config.yaml
n_layer: 16
d_model: 576
n_head: 7
n_kv_head: 7
head_dim: 64
d_mlp: 1920
vocab_size: 8192
activation: "geglu"
norm: "rmsnorm"
norm_place: "pre"
norm_eps: 1e-06
positions: "rope"
rope_base: 10000.0
rope_fraction: 0.5
qk_norm: false
attn_scale: 0.125
bias: "none"
tie_embeddings: true
parallel_block: false
init: "uniform"
init_std_qkv: 0.0227
init_std_o: 0.0
init_std_up: 0.0227
init_std_down: 0.0
optimizer: "soap_variant"
lr: 0.00254
lr_mult_up: 1.25
beta1: 0.95
beta2: 0.95
lr_head: 0.007
grad_clip: 1.0
warmup_steps: 200
schedule: "wsd"
decay_fraction: 0.736
decay_shape: "linear"
final_lr_fraction: 0.0
batch_tokens: 262144
seq_len: 512
doc_mask: true
train_tokens: 902600000
steps: 3444
dataset: "wikipedia_en"
Each number is 50 + 15 x the weight over its row's rms, rounded and kept within 0 to 99. Layers, rows and columns count from 0. The size before them is the row's rms in percent of the matrix's.

# layer 7 MLP down, 576x1920, rms 0.0694, rows 528-575, columns 1664-1727
098:54 62 55 29 62 87 57 42 68 90 72 40 55 51 68 22 40 33 52 54 69 69 70 34 49 28 49 57 49 52 51 75 62 27 11 51 38 50 42 67 74 78 53 61 60 44 28 47 21 49 36 67 47 69 48 55 71 35 54 26 60 50 52 86
103:54 64 52 44 70 31 61 42 57 52 38 55 35 59 32 55 48 27 67 45 34 55 56 44 58 54 55 78 68 38 34 39 45 81 46 48 66 54 57 56 41 60 56 64 54 31 38 26 58 62 29 64 63 56 55 68 44 75 53 56 42 25 43 54
098:35 62 65 73 48 57 55 58 45 55 28 75 00 31 51 23 54 51 16 46 40 52 72 72 71 19 60 58 34 00 77 69 51 40 64 52 46 51 74 32 46 43 46 50 46 74 51 52 54 61 46 35 29 54 38 65 55 55 68 77 34 78 63 39
099:58 71 54 64 46 45 52 25 56 59 15 20 51 39 44 48 37 10 63 50 58 53 26 44 55 53 57 38 16 56 39 76 25 64 53 47 29 61 51 35 71 52 71 53 33 46 30 35 42 49 41 35 57 62 52 55 34 23 32 55 49 61 52 55
101:28 28 62 51 27 43 44 56 36 51 48 45 29 54 31 62 73 52 68 43 45 50 38 60 51 68 52 52 75 50 53 29 66 58 52 34 54 50 15 56 47 76 43 30 70 72 42 49 43 48 73 54 56 67 63 71 24 81 50 51 58 67 52 42
097:13 62 47 46 59 45 47 56 47 59 33 34 49 57 75 23 27 53 42 26 62 27 55 35 50 52 53 50 51 51 61 66 35 65 64 29 59 75 42 44 45 64 55 41 61 48 55 79 37 34 25 50 40 62 50 66 70 62 59 61 46 80 59 59
103:47 62 59 54 39 49 45 65 41 40 69 43 56 53 45 43 55 70 36 34 65 50 64 78 54 47 70 70 20 59 57 38 59 44 66 66 44 34 72 54 21 41 52 52 43 77 34 65 76 54 41 50 74 73 34 32 83 42 59 63 62 71 43 70
100:78 54 54 63 31 26 35 66 27 59 55 82 66 59 67 48 64 39 36 43 68 61 60 38 61 58 48 53 44 37 05 68 66 65 75 57 37 55 30 00 35 40 68 35 66 42 29 46 55 64 57 35 40 54 47 50 32 56 63 51 53 62 43 64
098:49 67 61 49 62 41 30 63 11 31 59 53 72 63 38 40 54 76 08 49 45 41 21 61 28 34 68 48 51 58 45 95 35 56 52 57 62 37 86 46 53 67 46 48 58 82 63 42 50 35 56 73 44 63 48 70 68 38 56 61 56 51 49 55
098:39 46 50 43 60 55 61 52 56 57 60 64 59 45 63 29 46 67 32 72 64 50 74 37 75 83 47 26 32 53 53 44 21 53 75 68 45 35 61 70 59 60 19 40 52 51 64 39 38 54 52 53 56 44 48 18 86 50 54 40 34 50 53 35
101:61 27 54 34 45 51 86 42 61 63 53 46 41 66 42 59 54 55 28 36 74 52 47 67 58 42 50 44 39 33 34 54 67 61 40 44 54 10 49 47 48 84 51 64 76 45 54 49 63 46 18 95 52 55 42 46 25 43 34 39 52 49 47 41
098:67 54 10 45 49 70 56 46 48 44 48 46 62 42 50 37 46 39 57 57 67 62 23 37 47 22 58 43 73 46 34 41 51 60 49 51 33 50 45 48 54 79 45 37 52 39 51 54 22 26 63 23 51 23 45 51 60 61 28 41 75 41 34 52
100:31 26 73 58 38 52 69 82 58 50 56 38 44 38 44 40 45 79 66 44 37 42 50 61 27 54 48 27 39 66 50 40 38 51 59 27 54 56 34 44 32 54 49 64 58 56 56 44 59 63 64 56 54 58 59 43 37 58 60 41 66 78 37 61
095:28 79 30 52 49 60 54 53 58 43 57 49 43 55 39 45 22 53 35 40 38 56 36 49 77 60 47 64 66 43 40 63 50 50 22 58 39 29 74 68 39 64 33 23 53 37 50 74 41 41 28 53 44 41 34 38 47 28 52 61 50 50 36 66
098:45 63 42 70 38 47 67 41 38 34 49 33 30 55 49 36 54 87 60 48 36 50 47 38 43 49 49 28 58 28 44 46 41 37 77 24 48 75 53 38 45 37 33 27 57 68 58 28 35 41 32 76 49 47 55 96 52 51 43 64 25 35 76 37
103:60 45 51 44 49 49 68 66 59 69 38 57 51 51 41 48 44 47 71 44 40 72 43 47 29 28 61 48 62 15 22 65 63 67 59 41 47 22 60 62 58 45 30 48 52 41 53 25 53 75 52 78 71 55 53 63 55 32 29 72 76 69 63 56
099:53 86 61 75 41 74 62 26 46 34 56 51 45 87 48 36 43 62 38 57 36 36 65 17 63 52 24 46 43 67 38 52 44 34 55 27 47 47 35 27 29 47 58 38 56 50 33 53 54 52 55 44 61 66 48 34 34 50 53 84 44 37 42 28
101:56 54 49 78 37 53 35 47 56 15 74 49 62 53 38 51 53 74 74 48 44 40 50 60 65 46 43 28 61 41 55 44 54 43 38 48 57 66 61 52 64 50 52 64 29 39 35 54 38 45 51 55 61 51 41 77 49 20 72 58 63 29 42 36
098:70 84 46 54 42 44 68 70 80 44 64 45 17 41 67 32 57 28 34 45 35 50 51 71 23 52 38 53 66 64 39 28 64 70 42 51 36 64 48 28 60 52 61 64 71 45 44 55 60 55 54 43 35 45 39 53 54 71 61 54 57 42 43 59
100:21 62 31 61 56 41 67 69 61 47 58 35 42 63 65 55 42 63 53 66 39 35 52 33 64 26 51 45 45 61 58 52 46 66 39 49 66 41 37 69 22 33 51 51 53 35 47 50 63 27 32 32 57 51 45 38 24 55 44 82 75 42 59 54
106:46 35 51 34 52 47 56 29 51 51 30 66 64 67 45 55 66 31 37 33 48 52 56 34 33 54 53 47 78 58 58 39 47 41 74 35 38 42 47 46 71 76 54 43 50 60 60 40 36 64 65 54 67 59 54 52 37 50 24 55 78 61 19 70
098:58 52 41 55 46 51 58 47 64 26 61 52 72 27 51 48 50 54 54 82 43 82 53 90 39 59 39 33 64 42 52 71 45 34 58 45 36 57 52 52 51 15 56 47 45 51 57 51 48 40 40 38 76 51 33 58 49 22 45 70 70 45 51 39
100:45 45 61 81 62 59 49 22 46 52 41 38 58 58 39 39 55 59 53 57 38 36 30 49 62 30 50 40 38 43 42 46 62 64 57 58 61 40 62 42 50 78 36 64 35 30 38 56 57 48 62 52 63 69 49 78 22 11 61 44 53 58 51 42
100:48 56 47 73 79 36 57 32 81 50 59 57 62 44 77 51 62 68 37 42 44 66 61 40 83 40 66 20 52 36 46 75 25 12 51 53 50 39 65 64 53 44 36 44 45 58 42 59 85 48 73 43 47 62 63 33 09 63 37 64 51 54 36 50
097:68 48 58 89 25 72 81 66 44 58 49 23 45 46 56 48 62 44 36 24 46 55 49 79 44 67 33 53 44 58 63 29 39 62 54 40 48 02 36 27 38 39 46 54 58 58 53 50 38 62 42 75 29 09 43 39 38 39 41 64 53 41 54 47
099:93 30 24 73 63 55 48 39 50 51 49 52 59 68 35 31 68 55 79 45 47 38 25 58 61 68 85 51 49 71 47 49 36 54 51 47 24 15 85 52 25 46 28 55 28 44 61 30 47 66 69 47 44 28 49 46 40 62 57 62 40 37 57 59
099:53 53 65 39 63 54 49 59 17 40 26 37 33 45 50 58 58 54 55 50 56 64 55 61 24 42 53 59 37 54 63 54 52 50 52 44 47 56 76 27 37 35 35 32 61 54 43 53 38 11 63 13 66 51 25 45 79 56 52 53 49 44 47 39
096:40 44 52 70 43 14 73 70 45 64 54 27 43 41 24 68 55 47 74 53 50 50 54 40 49 49 47 58 31 44 70 37 46 36 37 45 88 66 41 47 54 48 67 75 61 52 33 45 47 30 29 71 34 52 46 35 62 73 39 55 58 44 52 34
098:45 37 51 30 63 21 27 27 51 54 59 31 46 39 50 63 39 49 68 32 72 61 50 50 63 29 55 55 46 61 65 57 79 31 58 63 48 55 69 56 44 45 54 41 55 33 70 64 38 36 57 30 18 63 40 38 18 49 70 60 43 58 48 39
100:52 23 44 53 56 56 77 47 46 65 68 44 60 49 33 50 35 57 37 60 45 52 48 42 73 48 45 39 52 48 53 39 26 33 33 43 41 69 49 52 61 37 53 47 51 64 39 42 48 40 48 51 21 35 59 13 61 59 55 49 53 56 55 34
098:68 70 58 67 72 55 54 43 63 33 45 35 29 26 34 44 45 50 32 64 37 50 46 39 71 42 42 72 59 73 53 93 61 31 54 61 51 48 44 53 53 69 55 63 50 61 47 49 42 64 51 43 50 39 69 45 42 59 33 64 69 34 31 54
101:53 39 45 73 66 59 36 36 44 53 34 56 20 52 22 79 46 71 74 55 78 60 46 45 48 58 57 41 72 57 62 47 48 40 89 44 67 49 74 76 48 65 46 82 49 56 51 42 63 40 44 46 53 55 45 44 35 50 40 74 47 46 21 38
099:68 51 70 60 14 48 47 60 29 27 67 42 54 51 45 46 64 31 44 62 31 83 57 50 81 66 42 76 57 26 59 61 36 52 43 39 71 48 08 26 43 41 53 48 27 44 21 18 41 48 45 63 44 77 33 27 48 48 54 18 60 52 36 61
098:85 15 25 50 67 53 58 61 48 36 52 72 50 57 59 56 45 21 72 74 73 38 44 76 79 58 43 39 55 53 44 59 29 32 80 52 38 69 46 45 52 40 54 29 64 54 69 51 69 50 48 46 44 53 51 64 76 54 47 36 52 34 51 44
100:45 32 39 56 71 61 54 60 45 62 36 35 35 75 55 52 56 43 75 42 57 54 30 82 78 58 42 45 43 39 65 38 87 36 65 43 39 34 51 55 57 71 29 28 41 38 48 48 59 37 55 47 50 51 52 46 43 47 41 33 50 41 44 78
098:38 61 41 69 38 38 23 56 34 45 68 61 63 38 32 32 34 75 55 53 46 62 26 48 26 45 45 57 42 65 39 52 50 52 29 68 40 59 62 44 58 19 39 33 22 60 44 45 63 64 57 46 34 60 66 47 58 37 51 51 66 79 46 60
095:72 50 39 47 36 40 53 53 34 42 21 48 52 49 55 60 65 40 47 42 64 53 30 27 67 41 65 66 43 36 31 61 51 48 69 60 44 42 43 48 43 70 68 48 56 49 02 34 38 62 53 65 55 55 49 42 51 64 57 29 63 51 47 60
100:49 66 84 61 61 44 61 41 64 58 58 40 80 24 40 38 48 45 59 58 47 32 71 39 48 37 66 60 36 48 48 52 59 38 54 44 48 78 41 10 56 45 51 47 55 45 69 41 67 24 36 55 56 86 54 83 32 25 35 59 45 61 66 39
098:58 23 56 80 38 41 29 43 58 12 46 40 57 63 34 27 28 31 52 74 22 27 55 66 56 81 30 55 34 31 62 77 53 42 40 34 55 54 53 39 40 69 57 65 69 49 19 42 54 42 63 44 61 51 58 38 44 45 33 37 77 46 50 51
100:46 43 50 41 60 43 61 82 57 64 50 72 55 83 44 68 76 54 42 50 99 44 69 56 34 66 29 57 62 46 52 47 53 42 49 45 44 52 63 66 48 60 59 34 35 18 54 43 53 78 40 41 71 62 77 55 78 54 72 41 48 47 50 20
100:44 50 65 40 54 35 25 51 62 32 41 52 37 51 47 55 48 68 57 68 39 56 52 69 56 53 44 63 55 69 48 44 63 67 26 59 35 58 61 56 39 52 45 51 46 43 62 45 31 57 52 65 57 43 59 78 18 70 43 30 37 76 60 48
102:72 37 60 49 21 47 57 45 63 57 52 60 46 48 53 39 50 51 47 62 56 75 46 50 48 46 51 46 38 57 30 44 41 26 83 48 41 50 14 81 47 39 74 59 39 52 52 71 34 25 45 63 59 46 48 59 53 59 58 64 49 51 54 26
100:28 35 33 44 72 48 65 52 49 84 90 47 43 54 57 55 66 74 77 45 53 64 47 69 28 57 47 54 48 52 73 99 62 69 81 39 48 34 41 62 52 45 56 70 50 38 61 31 65 36 44 81 49 45 57 64 91 49 64 43 47 74 56 49
100:64 69 68 79 56 21 29 49 39 33 65 58 74 33 48 60 61 32 23 56 47 71 41 77 78 30 49 52 36 72 64 45 37 32 51 41 56 60 42 42 62 62 23 21 42 61 53 28 35 64 79 38 37 60 54 47 57 59 56 40 58 96 81 62
141:45 73 51 36 43 16 69 61 52 48 52 42 43 41 37 37 35 46 79 51 41 67 07 23 67 40 86 27 43 73 76 73 72 44 21 16 51 62 57 53 46 37 46 45 50 59 73 14 44 21 25 58 88 50 66 56 51 68 54 42 42 44 42 44
101:74 34 45 49 39 43 79 54 39 47 55 96 67 47 49 52 53 52 66 65 47 65 53 37 30 65 37 40 55 54 69 80 69 51 49 37 81 61 42 01 41 21 30 60 67 39 33 60 64 49 36 53 39 48 63 59 40 43 93 27 43 58 17 47
099:42 43 36 40 70 82 72 59 65 82 65 36 48 71 39 25 27 59 53 57 67 46 39 53 76 67 57 42 43 52 46 60 35 50 87 62 27 63 99 39 51 59 37 67 85 73 50 50 47 47 41 34 75 29 48 57 38 51 67 48 43 49 41 38
101:14 45 47 33 52 78 37 52 33 42 59 63 53 37 50 39 40 72 33 59 28 66 35 43 17 55 40 24 47 50 64 46 67 33 51 34 52 45 47 59 48 41 44 54 41 44 33 50 36 42 47 44 54 54 52 53 97 62 42 46 21 31 47 31